config.toml
num_key_value_heads = 2
head_dim = 128
norm_place = "pre"
positions = "rope"
rope_theta = 10000.0
bias = "none"
init_std_up = 0.0462
beta2 = 0.95
decay_fraction = 0.632
max_seq_len = 256
Each number is 128 + 24 x the weight over its row's rms, rounded and kept within 0 to 255. Layers, rows and columns count from 0. Numbers have three digits each. The size before them is the row's rms in percent of the matrix's.

# layer 3 MLP down (transposed), 1024x256, rms 0.221, rows 46-152, columns 192-255
109:105132108131106125155120115140111139066137132177128131155104122110123139121145131119118134107134153112132121145153158129150155106144148167149142125101076098140182123089195138078139122106116113
105:077130143081132116103105119128090104115116132068106104125130125092123072129135158146137149180080117142114135122107146117174138158137143127162129101147124113142137140112126097152142125177138147
105:111091138099142177151093140144138121148140112159165128152115144106131135102110114089124112126109116109152104121101127150124130149136150054127126099111114130133077127155111113151113147098199145
098:118132181122092109143119117129104156142135144163093158133119129187112134166129139135114148129126155135099173120107110136109109090157095095175167117132090119103110156188120167136124135140133076
101:142123173122101148107150147118151143113120105119165088110139108138133140151158114132082159088136078129099163094151133147127132133093165140100127137103131155071146160153177136055130136132108130
106:082151125159132106151102150120139135148138088114133156091110124161144145086171107127139109173110112144144155141084117153163136106072102096123129128153107121186121104142087144075105125173112140
103:119089141132094148129160136108134139089122168138130102174157128073105124143130153117111145125135116149128120097139133082176119146153159135094139095123144121112118063110123122108130119106102111
100:157130120143134119141140074120133119144111137124132100130084097134072111139149200186127134159170123128109126109069094162100107095106122144088132086127159114143139117151087088149119086145130162
103:125104094091131118132146125149133150123118144184164096123176093167117130114133156061134125142079116125119083160129127132119146131132119098124122115177134167111108122114139133095125100113133117
108:113122157153108123139131115131104123113107115140140108107151172113139088091102149148131152108093169118128144134119110144094143128116153131136152095091140079116110119150154119182115105118097132
101:164111131157112136135106145113166083142178127165121110105129093118101140132061176118110112122140100076059159109139156099125119119114137135189114157123145132095102143131140076144142122126130140
094:139119121115086076093109083076156128078149082104160173142101136126140120134120119178156151108167103126078157116158143093129127119112130101111177160091127084121144124153115133096077131133089139
098:075112095116123142121067133085137115110132142149143126117132145126134113106142151134104185126119161142134137159088131147140101070171131123156102143170117182134106164163147104137129095119151129
092:159076115145083064104142120124189097115126127109093110156150132080158086101135183105121151093090133106121092107118117151129113122131141124133146124130108149143151129090171122129119111091115126
096:121119147214115114120121144118124083146166134141110152145130099104156171131108102093121115116110126119163114139066107122173123097133141121143081105133133125161094164129172079100151096158118152
090:171158144103136162084160141140125126119110174157153163118111145146126153169148166120109132137144130100101062110128117127134097126174157139111134131099156135098097124067142157096136142155137131
092:072116116144133183127075089151091134133134109094135127119136152131118116122147146132154123126105142108121087119162120125115157137083089135093116123089132174137081174100146100116086130137148151
097:135140164154149132142133126161104144126148136115129124141125099152135170108115137100095139149110126167127116099142116064152104131119121151154138118113148117138112140152115126160140149149161148
095:140093140167162145110105152150144132108105074125085113095155087101136107110125101104143128131138100114160141142165131132113147140135124151122127129092115099132124186119101117127131103144100100
097:157119164118160141112142138120110136090141126171117116139101092124145113114133127119154131082100076130125079132073107122061049101114158134120134119153134145164133095110109091164111127099080128
094:116153102121122153148119082132115150104147111093109127133129088109136106124193119155115172114161110152154143137144145129080141112152110094143130211126109129159120143087060133139147141155098143
101:104154127132149106122110154088093196146111147088128152140122138109130125136112127089156115158131103124175102147116117143125142116125125131102131130094132113118128117141152121137111128093140125
091:110139179124123191136144111197151172093079138157122107091130091175128109121144147143141151111122151122095152118132153108102143112105104155115155131104095135126110141105169135110085149171102130
103:107139103105132136153192105108128096168172071124136106134149144137163136145105104062108128126126129104130153154122084127119138110094166091122119137159135080142142140131110122139113121144124087
100:110189183124151124110104140150131105168166106138126133133139109141128123133113125100167141098145158144127171103145130081109119109170150133135112120131086113114138103117103128130106153141165144
099:131155157097068097148085125150134149062100137135119125166113125074118150124149127089114136097140122113130104135097113115144119115115124151150153161092152084093140119080121142124128135155123108
100:101143164140101155171130117111183165109147169125133103151135106170157135160135076101164102170130118102111114107131143170144143112050159160148146121126132109141151133141117124121137126137143134
086:148151134155127150099107124145172131121122111115125115096110129081105131112137122129089133131130123147127090100114133114112105110150184090113154154171131098111125108082114127090118144134086154
105:091142119116081148143120139149124111096160108163109110138135141148114142131130161117093143101117127146090157151112137102068111121126162153132107102158122143110129103150130147163130134143138130
096:139145165168095143158158112096122121124132118119118157122148114115174116116107145108138128157114155144157141125086101120135148140136180098126123092093145127146142120169123100123078120081115137
091:125156173137146159174131115190111150091181135123099131115113099121125088166135131139140135128115156140128144126131103159109138079152097185152088114145144151125093144085123085152116126135156086
102:139127159125087119120142106116133096140160119066124150175130145121152145101106107124117143133119150130176116185127129107157133099122069093100117127112127138084094129090141154125132139143185163
095:191149114115093125136138128127156115097128114088113115081139135133132125127155135131122107161107169157066125102128135123117121116142107134132106119167144115122122110144138140105130123149163115
093:145096126152116147171126121110120132147143120118091138150131136121129145150107118110156086091138138160135120148146101125163129110136076125175156112113086109133113111108139111146146161160154152
091:145124183159179136125138140139139159143160117164147101124121057107116175152111128118143144150146142129126160090113091098118125105154082144125152121129099101099137146161114158139121135152188098
099:126098144148142103147130145115132114084088132140176093049129154148148151146137139119136132101123165167115136115096138128168160145122142125138156128158132113143106139161123143139167105158119094
102:141154144157167159146142145089105163137122147134129153044134125155119138154070124148096135116098137143129133173132107158139159095104147126126097079123107148133068135098162115141127122135155115
098:150130164157168124091155138110100121106105141100116155107137116129099125108141166116142140105116142112172071126135144157129134084133134133143101107092099105157135091126154133132157142127123145
098:123143150068053136107099135105107106122132119180156086105129133142179141124147148109146112128087164139098145127094073145106143144129133124129103112201131106114114112105153124147149139142119083
099:132106163108105131145135111154121149119125120146143149160136094170136120161137144142145127138147105101108150144117092124109099103140124108098157108183127114112128150142152154120108110169131091
096:132135111161134112142146131081132185156147115126162119144112116130140145125110090162111157138143119143106140080151141106105146134118129095107144127123139150194163099125170170140138178129123132
107:108125108106125123088113108124172142161114129116134119172121175141156119128159112110148148100094127092113165158096122123101114135078132115125083140125077089122161136161089164152102115125110125
098:117141111169126114154142150116083179117117155119121137146110153124155116110102136157142084131112171194124148137125124142133125137126120113122144107148141176142112116123153128071134127153148135
100:150139139089142124141166070137120135148110099135105153140135150140153137132137154141156147166105113127148150122143145132131129156135127112142114183138163146149102150136164080126121124122128158
093:153170087132106150127134135098135107124168166130113142118124182112147147100138137160125127150102102106126102083156116092135143114076139137154108150127117129124157127126127155123142122078176176
093:140116117121093126108100133130146098105107091107126143133164118148081208137118150154108089096107118141141100116124118154134109135145136088159127165153116102116108116120118097155130130155156094
094:130110130146121149137125144129112102114163098103114114117087131143114143175093164143160140094111137138084056147150139134156167108140119153123118124142139108133122123146136151106143140130103119
104:176135116157061099159145122120097163141140139123134104140097073137121099112124112143108131061149115091123171088102161180096147118118118072132095179121169128118129125140122122141112116127107141
101:104130120155113102150178142138087126156113143127154121148110111084132113130107121148160136107151142150113138129143159104109162138116137147121111094107126131124125111159128150163173131115148101
104:104109124136095154125115129128116113143114105100153155147138105121180076139121169174138131127124121137102152108141101131062126111110141105158142144094175133141139149135094142170136158130063092
100:148129152165118106100099152148118134116132083079106148127144139146129125148113154141113160090112121118108098131143156189084117108149128140115155119129118148060133127159085087162161123152114124
099:107108122129136146111128146136143177113116148141129134108133132164134099107106141105132168155089172169127152118126114110082117122143135109100145165139130133112107141127117126108105139073128154
105:143108096122163149124122127155127141143110122120136128166148148111147117177082118140132139119165129135142188095159137071141131102143114146113157101115103176108129142160150144157128115107141127
108:143133115121111142110145063118110096127124111170146110108140130092146082189140146189142143092097125128109096144126105137139174097110146153136121100143099124144122165141123106124164117122110126
100:164111107144106133110088173113161141127126133183141159117099130098150140122128090133135113143146114061104128129132133122128124185117120143184111123136153123102116132119107140073078127088156084
108:106117132112125065126099109080111146128127099118114115120141128093141123105142105194141109140108086135160157129103107153095154156161152132145141147113127119148110131141091118153125126138120126
099:116147129106104152139099117144103092149151114128089155118143081120137103142137093123109107142148138096135180100161141135128126126149128136129171130176119101104105118122146159180125125130114105
103:147133128089173105113144091123134153153161150095144111166064172127116115103157153075136074123132122076125128129148121162118154159106114086131139157121122105168164145115083111143143139172113124
096:130103075115086134111143149137148079132156140093114132111122107152142141141115177093136142158136136146127150144115138121135121075142199116119105149165136195099141122136142104101098155122119122
098:116175137105116159121135095140096129146080135153118123142087141113179117099140141110129142113162179159038140109162126112131101147086147139133109123129154164154082134169111076124090148119146105
102:129128117103160151123111113144115126115123163128131093107101114138142100141113141110091169122109108112109082111149108148135141135126133132181140095148110145113185104078101156130149080108172137
102:127157118121119108123150165146121177123121167130147150166091097147118153100173112124127167117108085152120135164175077109123111109118172100115103123180176114126143118138123121148150119146102158
105:145147105087134148126135141143133127122131110123128122110160144107106180091109115167095143125130106138124141135195130111137119131120100198119145160154113138129076125127134110129091097132165157
103:154138136115158156116127081112102123097109151134082175132146109125120130133099120127143113118178134124071150130119163156107112136153155172125118106154157176057120114104106082126132140153150117
099:102149110111116125115137081087161167118161123124113145150133106131102093094133129101112114141125134120153158138102120095069122104115177088107131090169094087098181089123096125158150146107137144
099:162141133167130085096123128115101143101118082149084116093145135150106100134137156135141126116111142131168151161152137155122075113125150073094112136150131130144120121157122149116105114100099127
109:145098152113116141148153142105115116151113158143135141127092115152176086129122097108156137107075165125146127098125160067164135152169129126111095117088136111077138091092126166117167147137139128
100:140139149132115145104144112111150145148159152137140131149144119130126128105136148122123141113202120085130164146093129070103103127094161158162113135171142121139106132154091113129138138146161115
100:136161091116143104122100111154066154122128128132136136141119144127106134177149107112135112135160165147127110116120141137143114164092170152136118093144125153118137137152191124118167143180128144
101:104124123092164171142137131087160109142192093135144142149117102150140115079136099123126159144130121117062178129108128165134121116132110075103093083113172133142118133105134149139143113147125119
096:134117068191116078179149118085117145142143120116116142156137110113139157139150143123109122084121180154162122162111110138135130108141110113130138139134066111149125133142138138130118089109150122
094:135151101136118112164123151124118121099164115149108126130128122113094120151144133146091146164131131162151067144092150119091128117140127147128099116091111156083148119070115105141154120141164123
105:165145130114135167135120115137119147147128115069141118134125131106116163140103120111085195097159111108129125147154081116146117081107144163161111108105134107145144145152152153134141129144175142
098:117177151144119165128089152141124158158090133133117171091082138112126110125160163149139118125140145166119122145109139144083115115139120113084118120111146135120120135122105101140106109094086078
099:148156137167145161124095155137131119105130104133141100106159094149130088169128099124106091111127113174118126150099153104135142128115153088116116132153139110112179139104121136115103111169117086
095:128136131164156105138133120180122124168093120122108088103144143153105108151097106145126103155144140076145062148139140134128090122171123089139108139107132123159123177168099061122176129115147153
099:103164186129084135113159147126139125159133083117154102126149135137182128110131103121112121145117138107117106113125126096110136138152123143125133129117145113083165131140145125116082172135142166
097:117136140099123148087129116150116144147122123178113095118122149157156149149124181130139153077093073156089127140122122154116099150134181129166099122137165134087119144151142099133144135154139122
101:110147115096142113161093142103126120127136133164175076101113091104116144121135111143148129134113136139073170103150124125170151130109153136098114115132108127164116124152123129134154139135137129
086:156148083092120089108113095120152123122124142125145093147125141130153136139133141154091107128149120142144102122166068142174129083155133157131102121126099163126090125138112151111104111112119084
096:070115123089154143164145144145097121143162139131150105105154158109170113134088116126109106150131139146095159146119160115155100135154135112152134165114149119084148115119149091098157190089142125
106:143151120145157149105153201149147092150134136119121149108144150116109141148190133100167133144183116106132134151108139146143178097124121115093138171129112115122123178127128149152110163153123145
107:133128102150119159115120116109143108145095123094116102110165112120120164131128117126114113137126136091136179113102146167067121087132136138133141131149112133126152145103143156131143122130132116
102:117123139132145117151117152112140124107116127114142112122123132180178109169134112079132127143135133136130137110085118148128172148091115140124125119106102145147123121154196092145121148114141150
093:168089167165111153145145087134098134137177111142123138135140157110106129115133113158092165139169097138136144152128108141129110167154140123110147142132153146139147136148128111121136131132114154
100:134164158146081107117151150117149155120095143155173122132143144098146139143117132122148116079111111147096105140130114081098165154114108180095175103117106137119117114123124144128131144149123122
097:159144125146126163133139066155145143174121103103137116128153117118136106162138135128143152167156148154117104128107134121152111111097161117135180126145134096146097122121126136134135126089121122
098:129104118136123079145139116140100139091093141098110120097146087138140150154125112101151118130142123109127125104121112140079128108081100103098130126152128144093128134136096134133162091124125094
102:144088096093095120129131124150128135139161142125139108124077105139150111146106113099137166095135089123139173127131099097085095107054147119131085148176131076092131137121149119128073126093098151
097:160141112086126116150152094140113103126120148103122112139126126126162147125123138132142142148176122116182114098154135117129158112109099096118168177117113167091108128159131147110120100141101132
103:059106114097089171142111107135104138145133142145147092082115140096161128125123126126081104130105118110086118105108119129091113114151133104106126144135159093079098148125145142101102089136105166
101:163157121130088132160158120148118123103121141095129129099107085127082159095118070110112114106122135167099132153133087111143148109111119117105082157152110151118124161127126155071183090126094128
098:103146147155139100140121114106157158106182125140113115145116177153133092132131135142110111146083081154158136148129150128128141133174109105110142121135111156121104117123162127141096165150132124
094:110178128137136107148164108139099163119116133131105122140135142109137128148107128107127137161093114125156171136114121138108121075159086144132118130160104156106112180120148120106114109150097165
108:093144119091085139124125164119139101087134104134149112123112145141095171072114095113111145117096156170100138112150119133097136128130107107113119107184157116097115123094125085136123131121135088
110:105169145122123110184111146124136123136157103109124136098095121146128108122117105081120090116092123108104168123111128168126129167143158119129101123108154138105111122113156090082103127086143100
105:172112114148123114153172100137103123113129120124140153082151134143120125132131123177152147148143087110135096108123097107092122097104138158121117129127155109117150151119150143136130132114132164
092:111132123071169146127120078115130179097110121146196120128156141129115144138126167107144145148105100110119095124113149151144151166082118136112134161136129088150132134126096113162152141125136155
108:119136158148098153124129140126109148123122126109148117118117145125109117144113124104123127138124134103104125120124133090157085109121158179131128118143124121084114088098177161121166164106107121
097:141114100146126108145128151129140163094117126142129093118114116106120154125108164128099124123090115109117109145092149155090089153111102122117117136096112148135108138158166158139079112134141136
094:168133142101110181131165133145116126152151092177093156151117138101105099162141090132141143136132135131128151131125110117182136106116119114129090131135125121136109111103104100108173138101129107
108:107134125117126165148133176124132119102117133164151168167149157105155128166123135114129127089178110175125116085101079102125163124103113120137143136189143170105154121130122133095118132121098113
104:135134156126161115092186182144170091157154139117128126140141127130131119093126125128119168103185131137142118139128142148095122099090102134111110135080138114164124088151106139114142140095123134
106:110130097125182120171132142093154129149138110102100097123097167111146119078142096115146133134136121139122094124136115106158146137170125130162157158151131131174147124164160135111155126105135093
089:123127118142138136101100105110161162160079091158133142142127122133138103145088125118120072096097096148147119125161125120105142149077087118155106164139133075133135130122132149110080120125193129
093:115163144141136170151144139081131102093099116090138121126115165152164111121144162098138177175153120162149089111145125111153157136116093127103165123085131135128165091170151093133126122134132124
103:185127092100135110132166139063142148129135105108084124143108127139135122130090137130146121116121129120173110127134144140123128110094087159122122117118106132161149115117104101146163137141105087
# layer 3 MLP up, 1024x256, rms 0.221, rows 47-153, columns 192-255
100:170145122125075145093106115125143111141130177107089118119111104137146137123103148109100151112119109108126131102102097059106134137101096131151111090134160153145150127108190106185143114124068160
095:116090137132109142089108160117130149150107103160152111117120154129162107157118084116100095146118114144119070154100145172099152119114112110112125087134130103123158079141088118129095145130124119
096:171085137125105141163126111163137157153107121125123117091109201109124073140084088179149130143134090163111137099163087137134115134134075090117104100112164126157123117156161127139163095128125145
099:103155156143125124088139146071142115143123110138115141133090148102168121118135105125120146099140116148105142169131106150076095145142113110119123170122105103127152137147132169131170126118145139
108:141142114134168090142124130154128110103163110142135102126147131197069144138139132117139131135161137155145104110154115114126100175147111174117157112107109129155096146126118160135154119137077171
097:104150107136136090106117174119104137132116152142154120112079164103142133148121136109098081130069118137119150143121155165155190142136128126147107105150127091113098134133122120154145152111097071
096:077122125095105122096141083127105091159113177147123122130121148139151094154110109125149079088140128147116158140152132142119111105118084126100102181103137139135139135166122110104130160123124152
099:140096120147119107075118179147121082096135141091108134120150138104146136123119132154108149092108124129113167121135072108177090102114163061121100114136130099128119145123146127125103113154150155
099:153097173118185151176135115116134158149117131123137136090128112141151102147137120115119104120071125132116147117096111154167133113119080111152149158126126146122107097096104145129158131147124114
096:151139175127136129133145117160131110111114132181108150121151121121134142118101126136163121121115131133173139142106157114087129106131116119137138115105114170078164150152116115146130166168106113
095:138116118124120166139138165124140131135147160150134155120183133150108099169148120133119101160103095092149111092123167121169129165105131087177098121191108155101080126141146129127116194149175111
098:153121124145094144145129147098098137165097115144125120122156101154096125151117131127112186108098102166126129093111152111142108118141108150111097099134127126138148104115140129124134132136091122
103:138173101118144126188147133139078121147120095089128108053090177115110101126098103167095108166121112150139130113129151104124095138117115107116105159154095140168104149133122123142158094118170104
101:160135154130137150116121169113116142140091126141122105132122139115065116133097103159094148125121169130085090127163113128115117146128088098143144102108105120134129084140087153116148127129133158
097:129137129153081114114187128164135149134106132133145117127121148119140127143141091110081134125094094134119115170111149109141161118120129129108094103139139086132157110119132116094114124128185114
099:098101103129102113138143142155145132105096132138144124112129139167062129144106163112128139118167117105110168130129145118123127190139144133114152134163173174117109153110120144118117151110140139
097:111111176149124122153148099128152134142125183122151090113128112146125138130116110118146100155141127129124102170116114127174111103110148121100094159062134134105099108089100135087123124112112121
103:123167124137140144118102190112139148113101131130112132113148134112173131130130100112073153082140125078170167128135142111146128175176131112114119127099123133102106148136113128131126070127146156
100:153116165101061134131120135146133103142136105136116118090150157143174113115158115137135174124108146144136118148151086160107154161127117119163166093105125176112110093135127154101124111151153112
098:112131093098133144116109106145094137167174141144133122124169152119178076154081152138120090111105160146116158111092135130093139116121079127137102122138174120111132167108149107132138123104151092
096:121128156152110129153128127134095093130126151107165094187142098134108177158113147125094121135135132114139128103130094107141179103134148099180124125092161129150158155095111116166139097157138164
102:161100133162121093081098129119167100136137103105129110133124070160116108088132143100111117160153142102141163137137145107126129123109166114131127107149143082184177130112106128141136105083137129
103:127162148101086093137163122131175133137151165103105147119146112099116133114112156096135127113107156110093122134083097120159112150119150112123144135093128122133152165081098145150157155114109130
093:158123148106120160144097145121129139145088089095166118111096131122119097136145112182100138157107095112163133127128112130141098141146120122130129139136140135168081138139163137146146121140148137
102:133133102160104127130100121155144116130141163163104142136129139089103099184132115115160108145092110125151158105160129123123122133133137128148111122155167108116131112124182094165160130145108113
099:107151141153145145141130129154151125093120157088101100167119089114154100117134140174098130099115142122113119116116146150111086134078135145155119098112145070135127164124136130103145124168140123
095:123120113112167091135097119158119147135116132174126112125137102166196152114126130124127192111112108122099147128127147140133142096118101174104130098134100162154125168107158113148099164150132088
103:137126148132079083176141116146124126130131129141118115140092151069074119129142126132110128121140060139105117077102111179152113106123143106126104145146151163139079139142116146140133159168149138
097:142117184143117132112142097123130140169150140138122113199134112152112110125112120102145155178107160154111149106182160114158140109114120126139120145149124123141097120099125138162147154129111121
100:101125123139139122101139151130093102142161165147105112118116135108112149138186115121153156111081135124131072156118164088180139162096137129100084146128107153131143111103139147160128138134079158
102:161178174150140097122100106132172122139201132101090093162132124156096105093125136128154083150107132125094111112118121130090112132141131122116129149120124142077164133135121110141122158125143112
102:087120134114166147140131169123117131095111130138104111175114096141154175123124088108172155137135133140145118148110155142126130130163182132123129110155107160080122127084146126140140118139123146
099:125144117103129078081085102135123120138126137135111158074132090076099141115067163114110168156102108155147147096130135129116111135118153103136105102144130090119167116137110152122135137096098169
097:115162146118100072137133140127165087141096089091129178111147145138129082084123116137099111152147126137154107153117189111107118143106158147119146124114162142177109130115150129142118135108119151
096:108132112137162113134152126124075137088130156136139100157103134150098095104115157098101129138122131143110109146175169116146149144124109117124160145113168099147166138086138122134157143147134148
099:073120103152129116093104147173143121118128148090150147116132104136150136158129117187097074090066156114158149128144159110135141119119138124105141094155120114119172163130110122091144116108128107
095:106103138141140138100150143093141114172112131172151140179098105145163132145103088184141136105117102147105085121123100139113113121163168158152113157123147102148093121107118132097138148151108138
102:144131145119132100109133151107185132140150156131109111150068121172096153151129130168110166079146136122159164126152102146151137143108122097147140125127124153102110156150149096138166165127148102
112:173130146087112123114151110194166155117143128160151107162107110169177117168079101078121135118163105121109136128176119158133123166111132151139100156122143097156116101131165173158091133140139154
098:103044089111141135131103120143109139139123164128118090166162139122147075171124138091117113161112095112166117136128102155134132150146165152149098085101147147094119148132117119089128096169128133
103:132153151160153132120151117125155126140138085105159175144117126137122131135126141065115122079148118127139101098133079111111135134135123163143079132139111160139106141145148137165166101140099151
100:098150092133121146160128140103110125092073127112099132142131158099102107167166124142106120151096138140154129104113138123124139145141124134119174126156157116118145105113119155125134131152133091
095:107137116161162139126165143128121103083178130133158127111115128162138200100126143161086152150137128160149178149128166104111143130126130160170122125076119108139104114167140123132153110140202107
100:121121072160143154146145099154144149156183119134132112114106176122129135131139145094100124115137116131161108069152133136133115136132143131119113069141151180157122150073099134154148124121143162
097:151112119115155119142122151155126118101170167105121142132095140124136117168149150108135115125127105129111133141121118132113118115081142119099107154204135136156144141070130144101111153151063166
100:105132108111140122138133105129151129154129108152139122169200120110134128092136112110144070102169107123147180166109100135138065129163140101129126162124129132135137111103128104153129146150128145
103:086176104103121111125143123130191128151096170154171133132155147117149140115138141141089146163130158119133135095121126138134101104164093132103120135132113185127097111124107142095145130138150116
104:114176132099160142104110082131172120143126126160103136117127128165110100148134135068121122119052128096151155148154123147120122178145142090153145102135117109126093130114135109119105142127082155
101:097101125114116121104134102110173143082139153144132165107206115124143149153131137127119155134159085126170114171122114123162113139158114131154158116150147162122111156111127115102095158140113169
105:121149182107138107110152123090136138105087118144118123142107157137105133126112140098128126120182167135134129122110143152168128134151149159100119115123132130160082134115098142099125120116127086
099:103122125128148145143127182106133181130166140159115119129101096146115104124140147148130089120097152094130173144141111093150140144125127064117084121113110122129102109154129101162152064107062092
099:074134136130124125151151114143158126154117118115092131136075089142140092162113152155107110095119118123106149114159137172129110142078117094109103139133125123101155160129121119146142138119134139
110:156120126145119165120143154155131099139162154138121146150149155143098102124103114115083107114160119091102138176127125151139124110151127136129049082142146098175157108151114131124176107100127131
097:099130099119108104118098117096087121114128113167113099117100091161142139147136134104099124152115129154118150119169077131094120110107091132143137174105142121130148106140122156141135143196073151
106:130102148161111144157140141141135135112119124088106106106138138126137154106121133112108139094127131111148158082111149171079145080145146091133160164088106164138150115129121118153139135103141128
094:156146180126141141171144138121119123143092117121114134182117143131171120162118146080133126112103151106105118138111148126146175111165137126119147174101139145131143151130107117144152135139126152
100:139134128140147081111108125163125125127159096143144114107120113150107105129142129079162129108124114133140133127130173075155164098172114113142151148127098159098169118122098155096156105143140129
098:117171181078133104166120161124109170167131110167183131096165170147091132086094166127113097110131109133121130119097159086138154150108141125096144141139168171146135131111143143140140124109144143
098:096135152140130111144156123152108105134134157149115133148098134095144091108100130084151119120128105134135102130146136145140119131163129148142151128114116089115177152140143162151103180095167094
095:126094155091141102125127135146171136126152150098100107137080119142171128106129089126113128140130138138116162100161123133132140112151147149120135124134078123139121133137133129134138180168138161
095:087140136121163140137128162162139097092122121135120146127135129169145098133104094126167173111096144112097162100115139116136157092146135129118139107178115130145149148050073108133111097134132091
096:141096153117133114106101087185126138124132100123109120161108132109122079118136109155099103163134091140107135106104132116099117149143102150085138127102139131100142111149128120147103113145185115
095:136148106129180113157101196086151119135122136109146100206133110162145147088124111110107151141145085104122126143127137119148152150156130143137122124123133179099128120097147061144123122145097159
095:118104098193090150107151134103132059104116086151135134152166136067095075157122136163126122128097094098123146117133129156136116111142103160172141150144098141111191112109135118138161159127137139
098:128099150109139185150118106130095149118099130081119119129144123135115143110125159122106079092105117104150120127143096122139175130107094109111126120148104136125141164102169126133128126156127086
105:092165136106127152109125157172150094142138117117146124155095124174105127130162150127107145142119176125128157074149130143130108135134122088156099125131130165131095114126142107170119143154124177
097:112145127143156152159148126114113107134100108136117145119111095097105122111148123147106128116107144125117121132174141172139116111134166107122147120099155142176112108103187118116124129139102158
102:135100128120130141138148158134139096154143142147128180150139083109159134101166121137097144114121134150158148107109151135086075105139143118154111124176156144109105133118185155126131127145151173
098:117117128142106142126117154134140149122140091136130138124150119116120135123150103115116122124085136156135083142118123147169139108140164053130148105165139072152148109139089135119115126120131189
096:130077127114117128120079109140144182157169163135122093159133076079119131143102095110136143152115131108106137119181108098122131176137133137120140147143100148135095128118170143126080124152117163
088:123131152125128123122098119166102090121133104164115095152129164119107127111083128102135130144093108116142120084146101106079117101112087137140133123139092124110147128128146149125117105111129114
100:100107107141134129124099115127160152140128123114199121096113118139160109112095129117125112123129119144141108110128122132121143138193143138100119144104109099109121107143130125138100122157167167
094:124152196135168126139118139125127136134137122174129125099086112152134089148139109125106160085138131109100108151130138112143133164126131152136119134144112129097155118143106109164133178109115126
096:122106109098111093133130150094128129152139133075134128140147128117105151090125117147150166158152102137120142142140099132132096127127120127105108114103132133080070091137155107123125171109180157
097:115140141104163084158119138111129129130074118186130128151157104132103117151127134132108110088097137108118078104151076141167130148157118125124106105142130098114158118089102158143085138205129111
102:143115138160127155155122123093150143123090134079136151100145145119099112122093199123130163127108107147143147087111112121125107127114130102153110108125136138108113144131137151111114172121148094
093:117109124158112122128077102133114126100207122085140149130127122098104117133137166138148131122134104139137106121123157157099093142151147117143150121131136116149117149121121121146131141149135128
100:131139122136114130120142112131108111122117119130105105099108155134139131117095117098165148152161104148142126065116099124109160097119111107136123135122131084108119125103124134110159124112150099
098:082129152138089130132135133127155148155111110087102112129147127146069130122142103109137153164138122112102141145188159159103143148092099101170164138097121101115144113178109120141152149125147151
105:123141101129148152080155113140122128175118109116095111097140131119128129157112129142098093097143124122118126099135162119076126116117132122162093084159124117114126111172118164140090122125125117
106:107112153114120154130113122127160120149140133093117139114118091110168123141132106091126098170071158133116122152155121168096100142116140144139120091136090107158135142073148124149111130129130099
099:107133119088180120164134102133128122087120158115097135128129135131096139147141149109117100120129127140111157136092137145127144127117125110139111149141141146154128151129133135149097135147097141
098:078163115160088111101144133116130130139091079084179154083085141123117135152147168147097148129134113109160151158162116118119139096112134130103122146100125115127107142137118103109154167140114120
100:126150078096151104137171100170135136115129149158108074142094108127138116096096115143158129062131142118135119105118138122135126101156144111139102145123119113149153084119125129126080108128135172
100:105138119088130117147122122142182120110174150105120157144146153150117105124123089144117120142140100109152108127124154143144129134132098122113163123182127159147127137142127135151118096194139113
096:153139088128127129105138121144166098080124094131159123127121104122104093128159129171100150183141108145124166094111102114130110125155156147131133118129113159165132106125162113105102138087117141
093:099148109092097084152150142107159138101091113139169106168105120089123095122153134116128120126102133108142131144137124135111143168139130122122126107135075146145154131133121115137154136144114132
107:108087113102093162090138131116150110151115133155107104116145107152137117181123140156091110144101140134099148142096136123137111115115163109139074113123108076081118130095142093125127135143116131
097:129130153150125136124136132135082095123152130109157097094137094136101134132131137075117139121121154139139112118114185092144107119124095112111130125095102123098160095175100128134157129129191118
100:121133142173111104109120168150123122126079147142098118151141113134141094157122151148113122114119129088097108143050163095127105156140145144135144133180111159080096163170078136149161106145098153
109:159134097139089152112100126144144115123143089111121180136114142102151121156142157148117141158175114116128079160138155152109134135138137157149158094097116130078134113143130155140197105172143129
099:155059105160125096156115120136122133147100127128092141152154143106120133106131134128085141133143128132092138128104130139127104169148181126130098126117109106161076131123145151125139093129129141
094:093130145122127089098096136165128131126100153149129074158110123131164147161109135131138114122131125137111113145175114151144118151132112120170126138145135128112131080145147141110131118116116185
101:104120137140094125152124165121132102106094130141120133142126158149146145175133125125138098111090130157130114135132156110097129105131124136107109123147140141137108105144112101119127134079116106
104:123137128151142151119112189108159116142097151156135103154147062132152168165115121135126113125135102125093118157124162145111138116182122118111123118136148119129142150146093144111072120104086130
096:143125069148146123143141140101086132093116146141125116132160132127134153090145121118138141148136111142167059146148160141149125134079099132139180093095139135133157153121172132175190142169083140
100:124134146152141142133114163107134131128126103053142131137137151134121141146116161138138111119069126096146110125111102136149183099154127124173115103156131118137115124154109126111142152097158147
108:136125166142108147140095050154169103138109117138124134161141123111104151137118141070145132150151166135133095088146162113165141183140128103156148117136107148129113121106140136120137098106135087
097:140089115118129149155139138142110127098172096100144136140117121110097096106128109156164172114100157120116137139147117148088114138134134125112104092136100113157135148106112138121108103116133124
095:153119151111109123166136126157163092144115136132149131132104175113164134094144137145106107107118137132128105095100127169111113115105122115115144119143135148114206120112177104170099141155152099
094:126114097146137144117159196159156125144153121154134162141141159128162120167115112124080122105147133083131144058131130125162183178109089114102136144119069130121165104097101132146126155134112152
099:121102155134107108089147125131153133161084129148119093145128128112137143117134094162158136196113089061104126110116120168144117131078119138097106096147150128153151116082115098132104121136156125
101:140136153174134123114135149133141144161162117083136136131136141106089091107169096131098104116112123087106137089140152099120147156091136121134176135160140093122120125148166120104133086138134168
094:140103118085111141104123100115102130097128165121148112132098179176163119114128144130112157150105167115137125132127139108145122114137135098113193154104137128141096109117122116108141139094134114
098:093092139106132119107126101069120124152147113158136154156065103108133138140112133133109074127136155171162087160142109182181114102133174078153080113140132150165134129120132153140124143128150101
108:143149124153125125121134106178122130073104138131150154174088168111144140143137113137143101140119157115088133155175087128088111119082143097115128127134167142127162104150127114150098124143122123
096:095136130175111108151127148111123123141130098093139079172126107152130129130147153146054143139119131141122144125113177082156089183134128133134121114142160158123145156124132084119116110123153106